Weights of a small GPT-style language model, trained from scratch on English Wikipedia.
Architecture: RMSNorm before each block, rotary positions, attention and MLP in parallel.
Training: a variant of SOAP for these matrices, 95M tokens, 2912 steps.
Each number is 500 + 50 x the weight over its row's rms, rounded and kept within 0 to 999. Layers, rows and columns count from 0. Numbers have three digits each. The size before them is the row's rms in percent of the matrix's.

# k: layer 11 attention key, 96x96, rms 0.14, rows 68-95, columns 0-95
# q: layer 11 attention query, 96x96, rms 0.143, rows 69-95, columns 0-95
# v: layer 11 attention value, 96x96, rms 0.143, rows 64-95, columns 0-95
# o: layer 11 attention output (transposed), 96x96, rms 0.131, rows 64-95, columns 0-95
# up: layer 11 MLP up, 384x96, rms 0.144, rows 0-9, columns 0-95
# down: layer 11 MLP down (transposed), 384x96, rms 0.164, rows 0-8, columns 0-95
k68 076:409519510489509536471550609567503631546474524529588506471423524420436541460532492499556628477527583495451538520526536461487526569550370477555539462458511448489587528485438423490433525474464483507488471551524561533428503552497477483539449558508430485496502508494560529575473566507481623504
q69 063:364487522564499460372446516478447452548551482519432463625455544574527480518532494499462447551464461437548506494462577537532485505505614426557557462513541508502456513452341514447484502607463549501501513528477515479523455461432534536525444554477501511540511425495489500383512458509519516565
k69 046:510450453469497517533510543541510394407584491605536440522524454549542478518407488467476524485479476495482481542398440541504545427509577554410452494549323549456565587487579497458589499445473537508533479512530466517471506516487447494513512508504453492515443550515364489502419523466423495498
q70 073:598495391472467404474501503408552468499513511520512514506479584554516514457504524487454568588542536519522440527470425460427498559471554400418461545478452456522441433478511467533617457581465514536509521477428500565496509500548550513521446575395502522464504438451533460489486404460495613573
k70 072:429563446494574559499482451549484562464467476434500461495551522555363341552555487508551483532508602392475501524409457508385569469410465542474534506465441482554485454502489526514489455465491476459526479557548460529506508475489479569456478433617459489473521500567426480514554496545528519447
q71 068:417530506478536441479474564573487452529518571470534488561397498464393542545564534548544534497484461536469483489468618518576519536541480495479498518454495581433480367496451603392498581479498525535548517535530490516550438487492453484599558546491426533536450440599551431449545493474520444511
k71 077:593479524501584453542490501550514551478518472534451541450586526511596448465491490528444482587485481511442475528435544536558466509506552605523477522589400499514538489514523479437535509422516535600560538464560604485513548491445478469436563483455510506461495521385444451418407584515496388529
q72 075:611499541518560522480522458454439589484475513491507516431580514559599443549425512459521450496593567579509478516506544462543474439400508489459409475455438464503422503537645498568534565443380453504490457547486444470443478534473460505450528462489478531507440494538548438473511518503582476570
k72 074:474512483482527564541383429469468489479563467543535475567565529465504485599453517481522446471562485407541480542376576527515550485537434644480516421452484524467452454549510585519510438456473546596566457489531441487517500529519456482508532440505522415546494564448419471426468491462471416443
q73 067:476495525531497505493527466593491619535509517533481526483480450552497568472525537500447596494399501561508534511452572565624553460561429499563523447519533497485492599538512571481502478431475454494543479524545517510591455490461495488603561427543457528547434531602569434481541537538627438468
k73 087:515540469511558538485384503526505548514565488473547543488487509544425382493463537479458461570418508567481534558493550546532436439499557567391592531518431567558562448547486516489494580421533451454575498490510493504491504570536473588499550544573525445422509548466483419555574504591491434453
q74 095:396549542498523502490444578605522401508549435429445516548497530557517449488593522518480480420452432486456537443476562532536513566481527501549460552537558572486560545561468523427436490554501539486510573598553465481539443477453476434507582443497571493509414466497365447477538472537540451480
k74 075:519585557454466570466448473542499494582520527522516568390465493445463472425500557564555571469534499493574533483509585515530397455516486515421493533466522505526488566541486601520529490542540494387530492565490450598459396524528470492497438564420524455440442455527487541645530514528449536507
q75 067:532408436503421412622508556425507510580520409521468476570531565490523495537557497505528457401496520464417467426532448453386465570461524440518489568537454494568545459499441466454465504495521510424555550518413490414417450471486494476483512483513457542432488519424433465548540449451512564506
k75 100:448394575477473455483493525536501505577431546448440533525496581430581610477545465548451496459515531490447517473482422511445529561542524344464504595487563537512459497502443529528506464502537450341514465495449540432487490479589572516525537466421548496492491538452466510433516430470518552493
q76 106:505481450505462549602489497562516390446560426495573438528494517456481456536443520540466476477473459544534495457481603548588420528519490501527446541517601454464560501436534504606483558553628573554468510525569435471521412466527522424485506481558553517573449452527523455579487560523473467438
k76 111:417489478462495447491545531513463454547474589549549409487610463415466459526498404445489443478483579449350481465502474560553550508500424470476372422546491531512500452565404495423451524542518559486546498474486471474497574500472554483508483494567448525538513443518466451486538399442500448545
q77 090:410566436481603586508568499526508507483469482416499524619556534492502479545426459530443458472469572495391538553469528543524447550477430447496485579498561510512503539532543547501517433572632487593531550573478464465460479440550526624483502492467497452439558443469540522505508490484496425556
k77 104:528389512520425587530498477472492500494466437552534523450480481565484415555428545429553545442457463587500450487517514474509498452483443566527452443473514509438485444589502445524574472506468421520505481463443415543520494496561517411469403607463482564628479536525494478529472446539635504474
q78 092:500456459451529518500481522433511574471640469541556538504572434540492419532411445460457501471493525506455453546504473461490615567477495522512432462418483520539471442580549470568562458448530451488487541420522466435517535479598560622552454519557483522396563530446475446519502448451473477436
k78 099:551470567545488575519441441545495551440559527448588564481506548502437490454425432480470432566491466468454459489538408445448597515538550564573429475482419527575485476441532498525526487491500430461424440487522587448481527581504527444518458512513551595433553571475470467507396546476437567481
q79 094:471480481558466499417521474512516495496508515471588569500495504440517433533452489452465556464474591501492498557569476504577567495552467570574587473450518432553477521480568526523517539595571424459431481381487477529468571548493457596499362504494562527572377520451490558450508532487431526532
k79 091:458564507513616440509474527469480541511482438438414571542533527388399486497539470552457477500521530493449531548542570441438447478439532432506546459533546560459433543477501557483495519624513531467463484538535572547473561422380496596576487471548427465539479564421502539490560476528514494556
q80 102:540529477481497484464493535478553484504465512418502392497513508483574506433446485557576427487480372479495536532463546546573546538467517497494517517528462433418485455477430496621503485546500543574526589503499455415463411524508647489489417567476422527604504551528551477525486423487564561515
k80 117:430509427500465499489482458546476517548545471494530572501488539556510419467513506517486585420540532532592541540547538457521483436492538516365494516526507448558489420568534403483418497518552513589460547486481457520508532466426499571567511485498418531479456413450438576627540440499598582528
q81 098:580486511557498487511495484501518617492533611489558486504542488482550438489507357492464436520517520492480546496402434424486552475468404563527524500500399457517596432395591512486488494581425425513536512538523511526511462582474592444550454423487543480545465468510481483461582465522559523482
k81 113:557487513485534459488473548432434541513440528541484491392513510525527469378380454485409503539485592531541503462497445518490512479512581530539493461464597489538483390508459482489480513492444506436557536473511620497448587497551510583528494444471519408456581496519543445521554593499480488378
q82 090:533504539547503632563426457562526451569509539497539472411501490494488601516540469523550573477560505476488534466544513516490524504568532523471474463478566518557491496558512570464432501563531535510490321441454519521523610480485476496479640440493494529498489536498456510560518447531405540620
k82 112:521594460557459582537393474514501543513422482533497462485468509434496542449526474490650529503513407520524485525571512504509573426604498465511448477484554505522479574590510500480504487423431435520493529415559471508533430521447359507468487524561429536447442504430548404511511529540457489539
q83 102:519530511547498541490547379538574501541469593494491531460565492531447491621513502410443461507504543503493393477531439561475597516521461463540498443445573554479493558500516472511425575516435460494593506511463482369528582590567560568524557535510547513469437575529491575475484479457479545480
k83 094:494462517493477494528448483432494522560497465570581546455495544538576499477440500540475455534534536488478488498510560478534506509467541528580500457549491558524512529388569520382440568542457477514398515535404620464423473493574619568452488497441531438574437505534500591562492565457454479415
q84 158:479531451547469547563434424549567410476496409551519525627538494509454467485465537489552390425418537567463456507448525488429455571524457479484450466479535482434523533514489534492539528479462435481471605511614378532494531489553510447449563437480439494462480399484439464531454523465456521538
k84 096:451505461439524513495465532524531427532493412603491396523526432588506442496567604484477576397557525505550558436509467593478441556513462526486555501380498539500514537532423460509470494483498498514647527505532480522532470518397477455477493445526544566549527464500507424550516480588458573511
q85 093:497405526435528492452489437472404444592537518520467521552462455471537558422584459483524498548485601569515528525591442545447500526550529473541449558453563486514494415458546533509527443435510361478529411495488643449506498552493487523501541441476479478600475463469541473399516494491516552500
k85 104:577493514378473479408494415491527512595512579500514461463441477505537620477477473530393484516416586511471508501528494457508477477560611480458539457566519553460517467424462490542497530526585450469527499511443607499508540566453511557515589521502483514485508458523554541553576515539602443590
q86 107:456452560451561534528459440515445501545487444416443514578473444490531535491472561486381554464446547579510548438495529462501420520421496521556471550499571464423566538492415562531489523504532495592457428497524403480438458434568484440430457444537556476536463393508460516488471438450560425527
k86 117:501542549422527477541471474471437446578454465480516553546395523475537476513501525507445564485416507536533445460525544558513470508472566533485515564384485505415525513494471557534472508465415547551524526646497498505426415473542526579428559536543522468466469472602463401409525558516417459561
q87 104:494548634461468484434506408569394467546452497558470523474414512523443603450495469522448551506566557469552470472490550510567458497552519517566552523459512404477544487526477562429497459596474452453473495522442558495468461457432446525466575524458504432582418521527447482526535514564484430401
k87 090:541569504434588489459464447571509503539489362522595481557543496570533562505490482443412543533563454424468430467483513521475543458610530494511488450560497478441517517580544457488460541528473411492531542500530404581558475470472370483396490514526415455516542474523440432442507497514478504480
q88 089:547452497567496513497503592485540592436561562547465480460539382496536527489498480528520478498493446402485541560557531500549486506537466519601506517491511461590633484413483397480532502461481463531518560484469469436524467404485437412541443432576391485453508472463564603536447510483523517489
k88 099:506560484615508461505455499537506534477580458581538459443600414504448516481507631529546491411482430430498384503512584547453466476433509473493472481457496450541458460618571409512548445505460483531551497500532418477431494472488539440508511466583447447550454441528466501559485455541544548493
q89 127:470524517480426582678467477535489458438485486558507479548452457510494449452512525501462543463435476536510563512460478485566408482523409522461491415526524448428480559419458486522505490542511550630514568532454397556475469461500470464433545469604404578546460495514421502513490474532497442472
k89 086:442467610506440475470455504560466495538500470443526517548516538408452526483557410547523410540428549448466548517521533439412527460563533424552577437584587585457456470487564473505464473426432435519457508496485592476532437487526470578519559461465493539500419514549486582425523520504596512517
q90 132:409451553494445502356494568435476526536454544455445601560492498455503485511487448559424596525475578460529518481542492440518552502526575502457564497526486512547486448541538570526494451442530466425494402487429549485396541500554477520503510564476582476499429461597590480403449519535490526497
k90 105:453448591506448421431500511611405433524495573516483499487443522498509423484523497472458545527492567472573471476510515477547452497514506562410552472488552586577452487492440412429462557456483570419556435539433620428490509526605533518494508489473567538480462539548468513468538541411432525477
q91 092:438555462551567510559496551449536588487508503475484471527498560549491486506468505515533491522505493424531498543567486503480575530602489584613469447524567462588498378519520476519488559549524587621497438437438564475553609555552562465461496517598505556505455553465512548460476589452461540512
k91 093:522456502546517545484485469431483539473477499495535584455566519511475410493511485445396501467441527515489510567519430482521387501486519522493519505460523617624583555555540497514552512458521468531505468436502489467374541489545434458504451537420637435524505533534558541588569540526419496586
q92 089:545461548422447473489475482466513586525486493498402501515423459548518457425586526475457451460470487524490472436425571522513424522515527456496527493475488509455456493481540501456459407534643418440447524488553548460555496442535578544521458514363588408465506396473449449544511542416496500520
k92 101:487508556438541513455525432495522411540562516555545509482591544496418504470551568549434436538528423576512489538497483556415453470531461431471493510515486470483468564557484547542480498582496519440456527454479451560568603486476487572515516518401559411570628525439496514567605527441532559522
q93 101:429545462457435538515498461535540422505523563425532562512426497435549421489517518583415441539481516498582533483433499522504449458560481418475525616505537542443560469489414522562503454476519484451527475519425549408503453433531468457494538545477634435569502510506533574440579443456567458511
k93 107:421474532484589524476451477510407445540376523494565535604476498513579518428472531548477520455539549529507540451522568581542392465493567431501512518439461535483434538500503514483582431516495500524475445597452501505479430598550473528550586425502603441507482393505489546459468500558511521497
q94 112:506405512592503479446537482437401515463458603495445475531491478477556509514478413490502523518433604534481474418553519475461533539529477515455542487449523549577494475418455489459534483559458478441455497488443427417505587538459562593590497491523584485547411431420546577557544533442543457529
k94 093:518407594557422528564436540459527477479576396489493423479503480438613551482543466480565395510489515567458500478503508438493492516468457489499537517483540556625549524600523482525445418421571487482531493460473399444496474525509515518546446437509567507406475526398499492528481469477569540453
q95 080:497561434442482585571434602544503487464550471432524415551582410502452448536509517453575486528552570589550469460548462550536464489453518509482480458532472512429512500445502458489489525427515536540509428426469579409434394486516457524471509470548533581485533502459419597468500488496487426396
k95 095:460453532475477483483541481481546503526519540475532436447514591494469454553469537466513465496526547466508510402570456569487431558496478424481430421577466545506535550490569481542543417507411511390523482542531459433448498436435573449463451433518569575527553600427507587550421596518440454508
v64 100:505474590514414547561549519502521513550422518482470527487513403582412571364543500489503502501508527530484552480615501483572527538449494500488418629507493540571442571546433516510510543549449452585480516590470493488457441502525518494551558510482459487545586546362545453479454475494483486527
o64 099:476498625555454502481482497525469393460426418436496537498477503520635646458469497528527522499506486420513423472495482441443558492503527469498477501457539447474488508536484446445526509520440504482508553528397424518506524439567439598448522484549402507422527514516530465513510632437465538446
v65 097:508435602573520551439472551519456519461472524557463492493454406510544503424467446471566474574457506468463503495443573521439571379489454431589524457536519632462463472566472508430441519596573536467553519601386478536473467545547507448493519482504522567525463527502434557510443481476514499525
o65 101:558541512438503531465532503425587471530483495407509540622529409421557565438515492524526480477553522528436474485506468405483656492380534497576517462471529505475387440487499566529488460552479565514545546498563461455578508462480565550500499538545428499523544543511543449533500488412478524563
v66 087:477443460568458424441493533472546499538465506515427547495574489427563592533387506537536487565499469496523391526491539437523611466468399464521438572559397506517445541491482553517523499519614405513559547476520524510521459472467457607479464493531492516469445426523510527524507508514518374550
o66 088:559533492499491462524506524544599497529544501544522401522542597517532511494491457556595525474456538448523634560591577420468584505490552549483454580513491517514470526481462475434477495466517528542499421547516631550455514525512513431454497583557496487573539570431501442492460551432443608531
v67 087:553465466481483434516439538519496459466542564435376551546384397453481536480577530494565509535446431485444380484531500443556466505510543464483398517498522440489407442450490512550506545561519518463515547434534473464565566405551596486557412473490504452507521478538578492509503515491485403513
o67 089:561450433495447532532414449458573376506472545427492492424452558478459559557547511414507605478532499517497532468585503512436438411472551581527397515517493443555512506477522569498499523472404517485478427419434423569486576523444522514566513514562457441540518447454503444569494525539486539515
v68 094:555488539448423480502428546593572491536507401482546539475483509428532465535477499488474476457462450646491424511448508477474540523602517469504431593469538394454479403527535414538470490542439429553541585472504485379443541520555513547440504465482571488583491515489521512453476506566549481510
o68 092:551513632516431445509436535477549506527497551489470438485510509528427427620499436476467467551518454506523451426525554455426486476485550505611482473469543596567482559550470497457399479419587441431491463503470528462509483541537497582512430413530541518509538511469347485484515503462485530545
v69 086:527517472479540524487437450492529485414478534512460517544379432438512502489546531424573568411455534520518473461554536569507468486427448467485454447378467454483491428459468479462481603553458480499619460508471548487436458542496442521543460566404516426483450575503509478598498448416580469472
o69 088:636530478483552433542548545508568513578533458499470545489435532431432534487555510472586464493419498511497381551510474552545466467505454510557514458556479521562515476444447455556500483548428552518523494450473418540472471417458438558462528477500425582558536519483393584632529471504497487438
v70 091:487463467482484438503511373453551566509555524533546515519455468528552540470572474445418562444625536432422589504535569543547511547400456607548516454485520517531557491520518515405492544496554486520519490510546429483587546397484498495516422417478586494551458532533428493492489521564545439506
o70 094:494552484523516430546465476574431452467594592485558500557461473563491562495489567464541532487447477499457554634439491460543536531532557546417457512545471486446504530523544583509429436477501500547439583476450478444518506502474446530481624533531434554461442445554378537507525399502469447556
v71 095:545439560506495487469476428537542485510475509527548588489463537565444434468456504454472513453511465467484444515587450529559514558543558493540463517476395457537493436543492445530518553535449566533568513415510436523417612474474484554455615578568501488462424511504469527390544394599538558481
o71 099:535431467475551393445400560474478598386540565465438492427483414460478427536519482485511487530397460453488513466512467470481571503522593469523494407532463532646447585494507477519407530471482484471409560494492505477535479494428497513509557576498494518495525534451483445528522550509508471393
v72 091:516542481531408487519510549460469440468510470424452459500591451459460514474547443501505524559547526502471483501493482564600583482545437521544450509523484417493506523508447527529535598499606562557606345426517540557461480536532551410444489524508511484490529459584513501392466515463459605450
o72 100:521546468460483569476554515558394466566424489522447416479474584533508593530563476421468404541533545540565494455414514482505461495453598442464461472537524455511434524529418455500482523399506542517443457502538497458525503473509407460479382538507407428470426522445531501448464583483506558539
v73 108:441484518494606562470439520539493471415480522482531471556534496481574498456584473505427544520488532564454552571434519471500408456461553472525540450596480448465507567568480433473465441375468491464576571493570446484462538459565579452416512576389555454516531463398528466522484508528482488504
o73 111:502485457396515553478435487515506457604516470410505563518340529477625466548487521586420541518451512551581497514459536557552454482402517427468528513429498587541510523512483520512501484485530584452484452471460444501559452467539611565464504469484551504450556456552503494443491416548541495520
v74 091:531506513446413469475555526458592584495539525498514469439517546534541459467540463535541511512445451472477448537546512385503430588518559478403486429500475477460395470563541571434507618493447573582523464518521520427465512594518498432461553571424528548408416561508490541494498518468482444525
o74 095:467518462482506557519544541490444421544580426583497516465537480496479420623489556546551425484464586475610460498481429467452473492460518569523501507573502568473454488450508535512386526467495487457515607512549442488507528465451445463538543558452581475380544560521510593477560565561457502526
v75 095:452524504507384481431469421485466504524538497485532536470528504551530508482518561476567542484406402476418490420526479532437428511449518578503533564463588498508462472547566457518507470523583497523464526525331539460428524451477454425470609556487578555564454510542517512425564427513526526535
o75 094:507491461519372386506488522426490406510523453550469475526509539441455519522594414524521461442541466517437611429539414475572459550532557405485547445494588518517558469524460415499469496500461508545570561474453445455531534538583517464578586501476488573546491564564487492531476458523521439509
v76 097:469450501488464512503531504502445548470511542488529561429499539470509533495472466489452506421488581485494628418399551488529576561494373475540468532516449517459473588452468569559495571599425535533628512431502560560554602442516443387470542462522512512522470471486419538502490477503549520515
o76 094:436470527439533415420491492509448493552564558410447541595433527473547449531567553540567433523440511488422559452492559521417617482501557520592583515564517464520458451447527563461546536427487450525534510489613503496525533526502395495476501513501433486570447526547409497486536480496455544549
v77 090:538514499515469523549528496552480458630502492567507538520523516430376563571539447576465592427468478530406449550444479536606469488486561546499463478474535586486544453549535444435475452504472511522357520531494419491505474508482606560515416575541476504488521474599446499545462529513505474469
o77 094:535485569470472433479491476389454533561497534575487425551507457474482560433544643486555567433513428579500473494494543443533490361451520473449415517412551464487479511594477526512469490589534533503466444481453534516443512559465457473534506474424538440532436418544475442465580522486547535514
v78 088:529524463506519564529545597519633527566510505538435504481495506526466576518418412546443520499442423506485446541475526540501590537550478421483468529445415489574576617442418468528561552523424424520486502443427531475607540423558456508466540488463442557520520495480527528504585528532530510520
o78 088:434400519517496453551492544486535463487511538511391414435405496470537604521479440534460466525502474579498476469467534481479509468581605520497477612534505534460475517523583441481538573476544532535582505525471533504497404552444497342556486455522512544456520542417447472543543544468524582455
v79 100:479560471538505408507476414514455570483457453461529471509570507493441475573574494443491576505535482500544569388551460513460538494558407576612545542387535451373479521547471490446490564466478507523527514472462529540410542455521513515467574533466575516455428468482466532467514456373466486493
o79 097:505630414492482502466507505532386448519565459534410519570473507464474439471478416420485432544510520500462520414456635508476502433475488433506503467518486506525588469435471504542489538592506564533511494457441576434578444503555431545453499494445474493545490539472484566514588528500610437474
v80 088:584465524531517494532531455404553458496534454479541566449522547509558564526484477425531526488544449423488473485520446577399495482513535466452496467548503598504470560494502577513535532550531493657486530562490487483558531544509434440576580565420486599424455531527479593538439575435506563482
o80 090:438493534503571447509577619426409473495494434525536563559525514496529461490525533407565432466478586426517506494527567513515518558527403551585418544498512581475423453592520459510412599479516522512546565480498494525463437495475522481526557547533455441450413493469539471536440446543486529587
v81 105:495612540437417497427378494439455542463496606508538447541366514486516479472506484445674450499452548505501457494570466572505523446450482466551551545472587468411564530584493441586494485520512541514532541480493536491504550514623480508548478501484480521525497454458503480486511536477491495442
o81 104:497479483502375436546511579513563465536455480547663478511548488510434508600408498530466553465445529499513458488449534495606475478439505454534503449517487499483465489478467599463467522588452445568558532482485537511464472483519518545579444477504354515516506468538516453533420531588500499396
v82 100:553524519457456539522404522525505574503500559536543536384515475375486521551524520520415485445499513547492492519453478530515549559575465523462521481447568484557564484492558569523506533488501561525571565513447483504528443545481532626591489486512550464534421563639502554442416526428474509602
o82 097:502487582517492532496525484517532471480476524560464412451538474540483466544462513396507573542490486539458483526440534386445619407522513508514479518586533467494431406450493495554511580345505504508475561468433472519401443514523490508568530573505552549495458544503471478471511437620559539578
v83 095:452459498458515505546555459520476549505447499524498507480575593557507496552448379536440526465586413541453479497484474497633448438504529473477393539461488555518477475455410411423585597508478451445489526459434552483505568573492577481412527440517543480496559442423569544476486499467471490493
o83 095:504549537505493475561465520525526534514582453452390471505453478500577421494524545515534483525587355517423486481494576444523417445368532566560499561486569511495515526460485429469473509465564585471444471542487527523463506504435457409509483474563435471361561438538523523504468497563518444491
v84 096:568568564505486429461570553472415485567446436397443443428495495542495519511510517556470446564530579559436540468510629443471483498462478455516496499496439552489533420544385462568513592404496562543476589539504548499423514493415529468514550472482407500490458495461554458517502526457457497546
o84 100:548546497435559581388548617503494453391492487497413542489538495529541482524534473536546501407532465525611540522484526527469536521518619476545519563493465450460544422396461558492484501505488384539451483552498490475432524463529500533436498550404430427460512497471513555481520484413583514521
v85 094:461513462536558482516591445401533520440569487479486462432477539447421541442462569557531549512580505520462502498426501570566435443546476496522518471445542570423439459489446415618504544535544513451516619600470504464536516501600489527429489616434492469474532433527484533476501471528464487455
o85 090:476545516430538489579486571470505511554501504539554562545432462460452549464464382479502422398484430541491549538460535538494564466474567463476399601425562585511490473498432579457511522471430487562532503493560467523484446472541480568555519477582499379601491416571532462485510517496493475455
v86 093:501473400541554467487580447524579439503600482506441495503568464505514500463525514449528537520586456448459416390492499540473518466492617538476480554493542524514538494542503595521521491488508433403411499528560512571440496514605552491549542544426482428501489493508500452445475543656489526428
o86 095:581561472545489451542418481483448579550474508473539477392462494479550480482399512441510417494588471469491537519541451466481508583461489434459408521439412452564466456638606423519581510571488435561539420499446406536496493530528499549485499537487538488506466454482474497534447452542509447531
v87 096:546533460451541545494414543488539566521433485432488590349521563449501436406529506548534507527495458558546503489474504607537488537450543416478525492507490517592484483522477534585438572465511495442569531485597418477477399465498463606419473556504501431515460504496563500526523443531443499441
o87 098:562517429509495542542487534438494550406622500543486523425510584575485513514408462562439504529493481422579431549451489540514542403494617497517461479537467549524462471507471460456573531439466559534441452475546453536454469572497563566589457471462508541524588582567462494493403490519467531535
v88 084:472515475541573518395570448456549495419558504406493462554543485467532535474539488539526527549492408481442494485538495544392496444518473469525586554474484452417483472515465500547606479420544483500454555440543514511547520508570475553454530470502584553537548619465538527456500613632475552517
o88 085:455470562499517441498480604477539484541427560497548511473400530478464435530514397513420498545576614438519542453436430464492500577493485506399428507501499568422493468511433482456564548534534540608429426506483482435506440481550504487552543506595537436489563472458419551545466517490500501569
v89 090:549453505547548567498493521495461441446473533610432532427404499567518534534527434436448502532459567494545431582510508442469497551535513424473426572464551525514465504492470504564565518542511415568587458471451421475511517464377521543492481448495476411475650492454511540522497444499556506569
o89 093:516475501522533499552517487452636496491570588416556440423519564472466516522531506534537546504409501561483471450564595506439541525585525506554567516544521463536547466533464513500578550471494563425469445495453497545566568437466583451438525516501425502454456478542546517562614586490402470548
v90 091:434580596389524498484584396505443531502435500486512443512521476533533482538510570488519536509472497529450494522511503425526517528568563488554549437623535557519451513513388467521475504494469497581484528370444516517541498541430587503476516569603482540469465622523454495507473559570497566479
o90 088:467494522542515538491469617487506610458448502523417571494471496614485426561570480435532546498599611545550495542507398386491503424486456503554515426527449455491475516493498498497450534472567514494453494471545561466629532500557501500509597407456480481513485471558479485496484590499557488459
v91 077:520412584438451518517413546434451479594522466525510516557547482544379441478578554475567522487484511464618497507412529567533464515533520518456464646384486506486436483460521472434506491504541528536541499554598542404434456468515473530495522466494519446481470565511513473484526591563526540482
o91 085:526495554474475566496447441432463440517511449594538479475474420506428524483457515559560552480431516453468389444542529521513448624523538402604493477556432449481514535406473432433421507559506520518462459339514473470494528472453493543540443584562529474536468522507440485497499498480536460543
v92 084:433507487594535521468496420486484561481469478424535553606449405430525490483480481516472658559489491417495452454446420536472430550574447446519464446496544437437503516527552502506538516390480568467542519530531501491588509448489531438494433482517500580562523488450448411484528589440533492482
o92 091:530454476483505467481501532517474382514432446423492460546433577452465538514451397524491515518492596494545559472465616557542471515548520501504430491557510497454474526524516500522521397540513536514439451528555409540567427534426420467578579437501485498565423465549452456421591460548563557522
v93 088:488513595497536435513565422526595539549498483501547566537518418465453419431477522378509459516390470507456495553454442492440529547522425588456418550542446451463587469500492491450487537403487506492525493489494434499520541562424453533493495449542517472444518452541550566560515428390436540525
o93 102:470533514470468442471531460532600456480540481481470568451571508441502552481479526498437521498470493518561456410553496523561554470555446593502501505537512505577471566503429492509416434486547437463431498507566555434512359516498342545546513471464455453492564526470536452495463526525582423617
v94 092:536400465524430478555500452465573479467522500578475527475477468570458490513398363608479496424462532555416525516405407532425527535501484532510534510508492515526436527523567564458458509496464561519497532401516459506435542412466451580500631560483510482562524580522485515558464457509532475502
o94 096:469484497473489447477369490486552501481463461427395448583553441500449543427525591606432450509463541506474509445384569436418511501484511542475490493608457540531526507542467532515461577506566530473556562463566487530460581449486571579498584578460539523518483532446491485433513521526491453550
v95 108:557520439498377529575500343516526626480566509498433543526538440475486494524514569522445502460511570508495459578564535465592467484458514478477504526388524547466559458545451470497434442569449490488504513443508550434499492388549506536461380428518515481538447505493498517504417505530552516544
o95 103:535500560591498519476399516470377544562561549555501437492525515482463526522426478502530497503517475581488527466560477483559501446501476587434511458543496560462497464507531545579465530443511503555429542539511531566446581473620499509433531452608439481473544439492366451454589516509436426487
up0 098:432467613444497466547576385515524527498537526488426448514572456478605491536507547478559432453590523472445563472380573483469565506473520482517477458570538506462431528526510509441468563502574475598453508519502486568522513577491644502461451480539472513509463458548400455484477472551463464526
down0 092:552534455521467543509458451566556506441519523450498470448457433625402405383474616448532485519509561521486489434501468588545453489569563500595540511522439417478575537493479510529525482485496451463481498464487488557484415487519485532581480515531448486490553565437611526460596460506418480490
up1 098:489537507583574543410537425460476494454469484535487541453477475522542416500550608577466397470478483446531457597548452470521520572509477523540531504471467545493440413418397485535467505571444605508454564477511613523513508540515489455483501523550541513513498493466503537472517364378552493504
down1 103:485503465456456559477545500497518443578468479539554494505519623549419447503572426594536426502497544442497447523433471577465464540569458508502473628423515582491413501519530520415506490504450520521407476556402494503461449449500474422478452442556435521492546493601528559532503523422486492436
up2 099:540531384543480529509493445472455460464556503577544558505461491561493498513464539396482479468530497446476452452529600475513435488503529418488471471410425494426493458484569496467423457552443636499544501472501409536434564515387514438533511463477426543481600552543484468594440527558496535530
down2 099:513569509442451479553541534489555500427586404476439480510498487538494490533531515586465564436474502469498557467468431535540540497394401486445550466513463518550472535461416535587536539480466451497525532540513406549594433402546435606458526472536554538540472632459488445514465459452458522536
up3 090:609525468460491465578455515533464430529577473499496449554531531460428448517459478495493553486548358455494446548443550462437464525470542510551425555383480525454494530494611571520452438551448529654538529495482475453507434541502469602468514507483428438550503524575535510517488456497521441513
down3 102:465520548445424570445439516506552502567414403492518548414500421556484485500447438452468566475443429441542468557541555442525528503510460477588496520540490404555489445424386551497497466471502449568439545511528580493531439516545524490449437502441498393501469554566442523561417501571529499502
up4 098:546502494517477513409457476543503507453645564509543595473522515515538528505529511478404461518513381472487492585493526505515467504500531552545533555523471478411463431530449625465496497458574539479580440465484430535512460598435457572574382551455548528472429478576486553506512544436474498517
down4 104:523487432592530485587449479502552486485531488543473479589525493425492545518495540463474381503530564451495516544494486433564522608449445495426398473540441464509452505393537589510527392519448554438425515488505420559568450507554473563483494473516502523555483536481463469545584498489476636496
up5 089:527463435568504475478454528572491501526471575607578438492494503485530538476439460529434554483459432493496495419442459521527479450516578528530496521478430492472496505480506447504452513565488472664462483430501496409479511489393546525489479526513473537564452526377542519488444402612543383529
down5 099:476464495483550508563594484520522518528428396575513531522494474467438474486545585491482573457460522442528477495528429428515557575526356482504521583563481451468579526460519472504499480475520471412370570481535493444459419456483501562457537450484469471514537452517520505490482508465568628619
up6 095:423446401559508463523534489534486431439514495525483493447440480465407532418513540466492411419548508538557523534507474444537498529487561475493479514416478563454431515410577523447399474389551490599456497505508591553516506458389484424502522501528523518592548499476478480490547545416503445413
down6 092:539466492520421476600432567438495506478500539489425470541520493571539456459489483434482435550526496540447510536442424487394462596448614375506473580529431502514459576501435541471437425511522553536580443465514503479431546500575546533480545537530466464451552487438422545440506497528439518439
up7 089:448480555503477497426469552529455538532552599551554545459509471550495523489484501500450465489464515492458458498508512534389468494541509448544480490489450448488578577492466537504460515541377526594493550593487506578576546557503504466403357502487447571490545472449452413513580494612528447591
down7 094:376588479463469470516483501546526569531520527522580514543508500531539459484547603452445608555510453484576556518544628373492582498559505517421499476509462444460486487458469530512445499432497512548491491490487442533407482474488501593573554437535550398516544521433465500443505506570532465565
up8 096:597492500420557531538499494529548492457479528517437534515475461529443497488633601471477582433565508568489526413529526482551453511490544507564479413495534511554483617538542479446465438425500532502423518486493549557488436506498546528493579548428530527484475614553548401402466494564568522537
down8 097:530443478471465453476486574443553501447617444481536531509607406420469514524495483465535392422486461538464421492479493583488497515556495503509475492503480576464411392438514573491546502497570505495514507506539488634549418592475523568473442489537511557460590497550490553474403521466457494468
up9 091:510453521609415524541454474493491442473468540552411526418441495436558504527607515419609475567520486488494541579476555476529471522547407512502526538601492471550545491639523487552503534487464542414419425490558516438536560462450529480468554504491476587455460448506558476561461461490484531549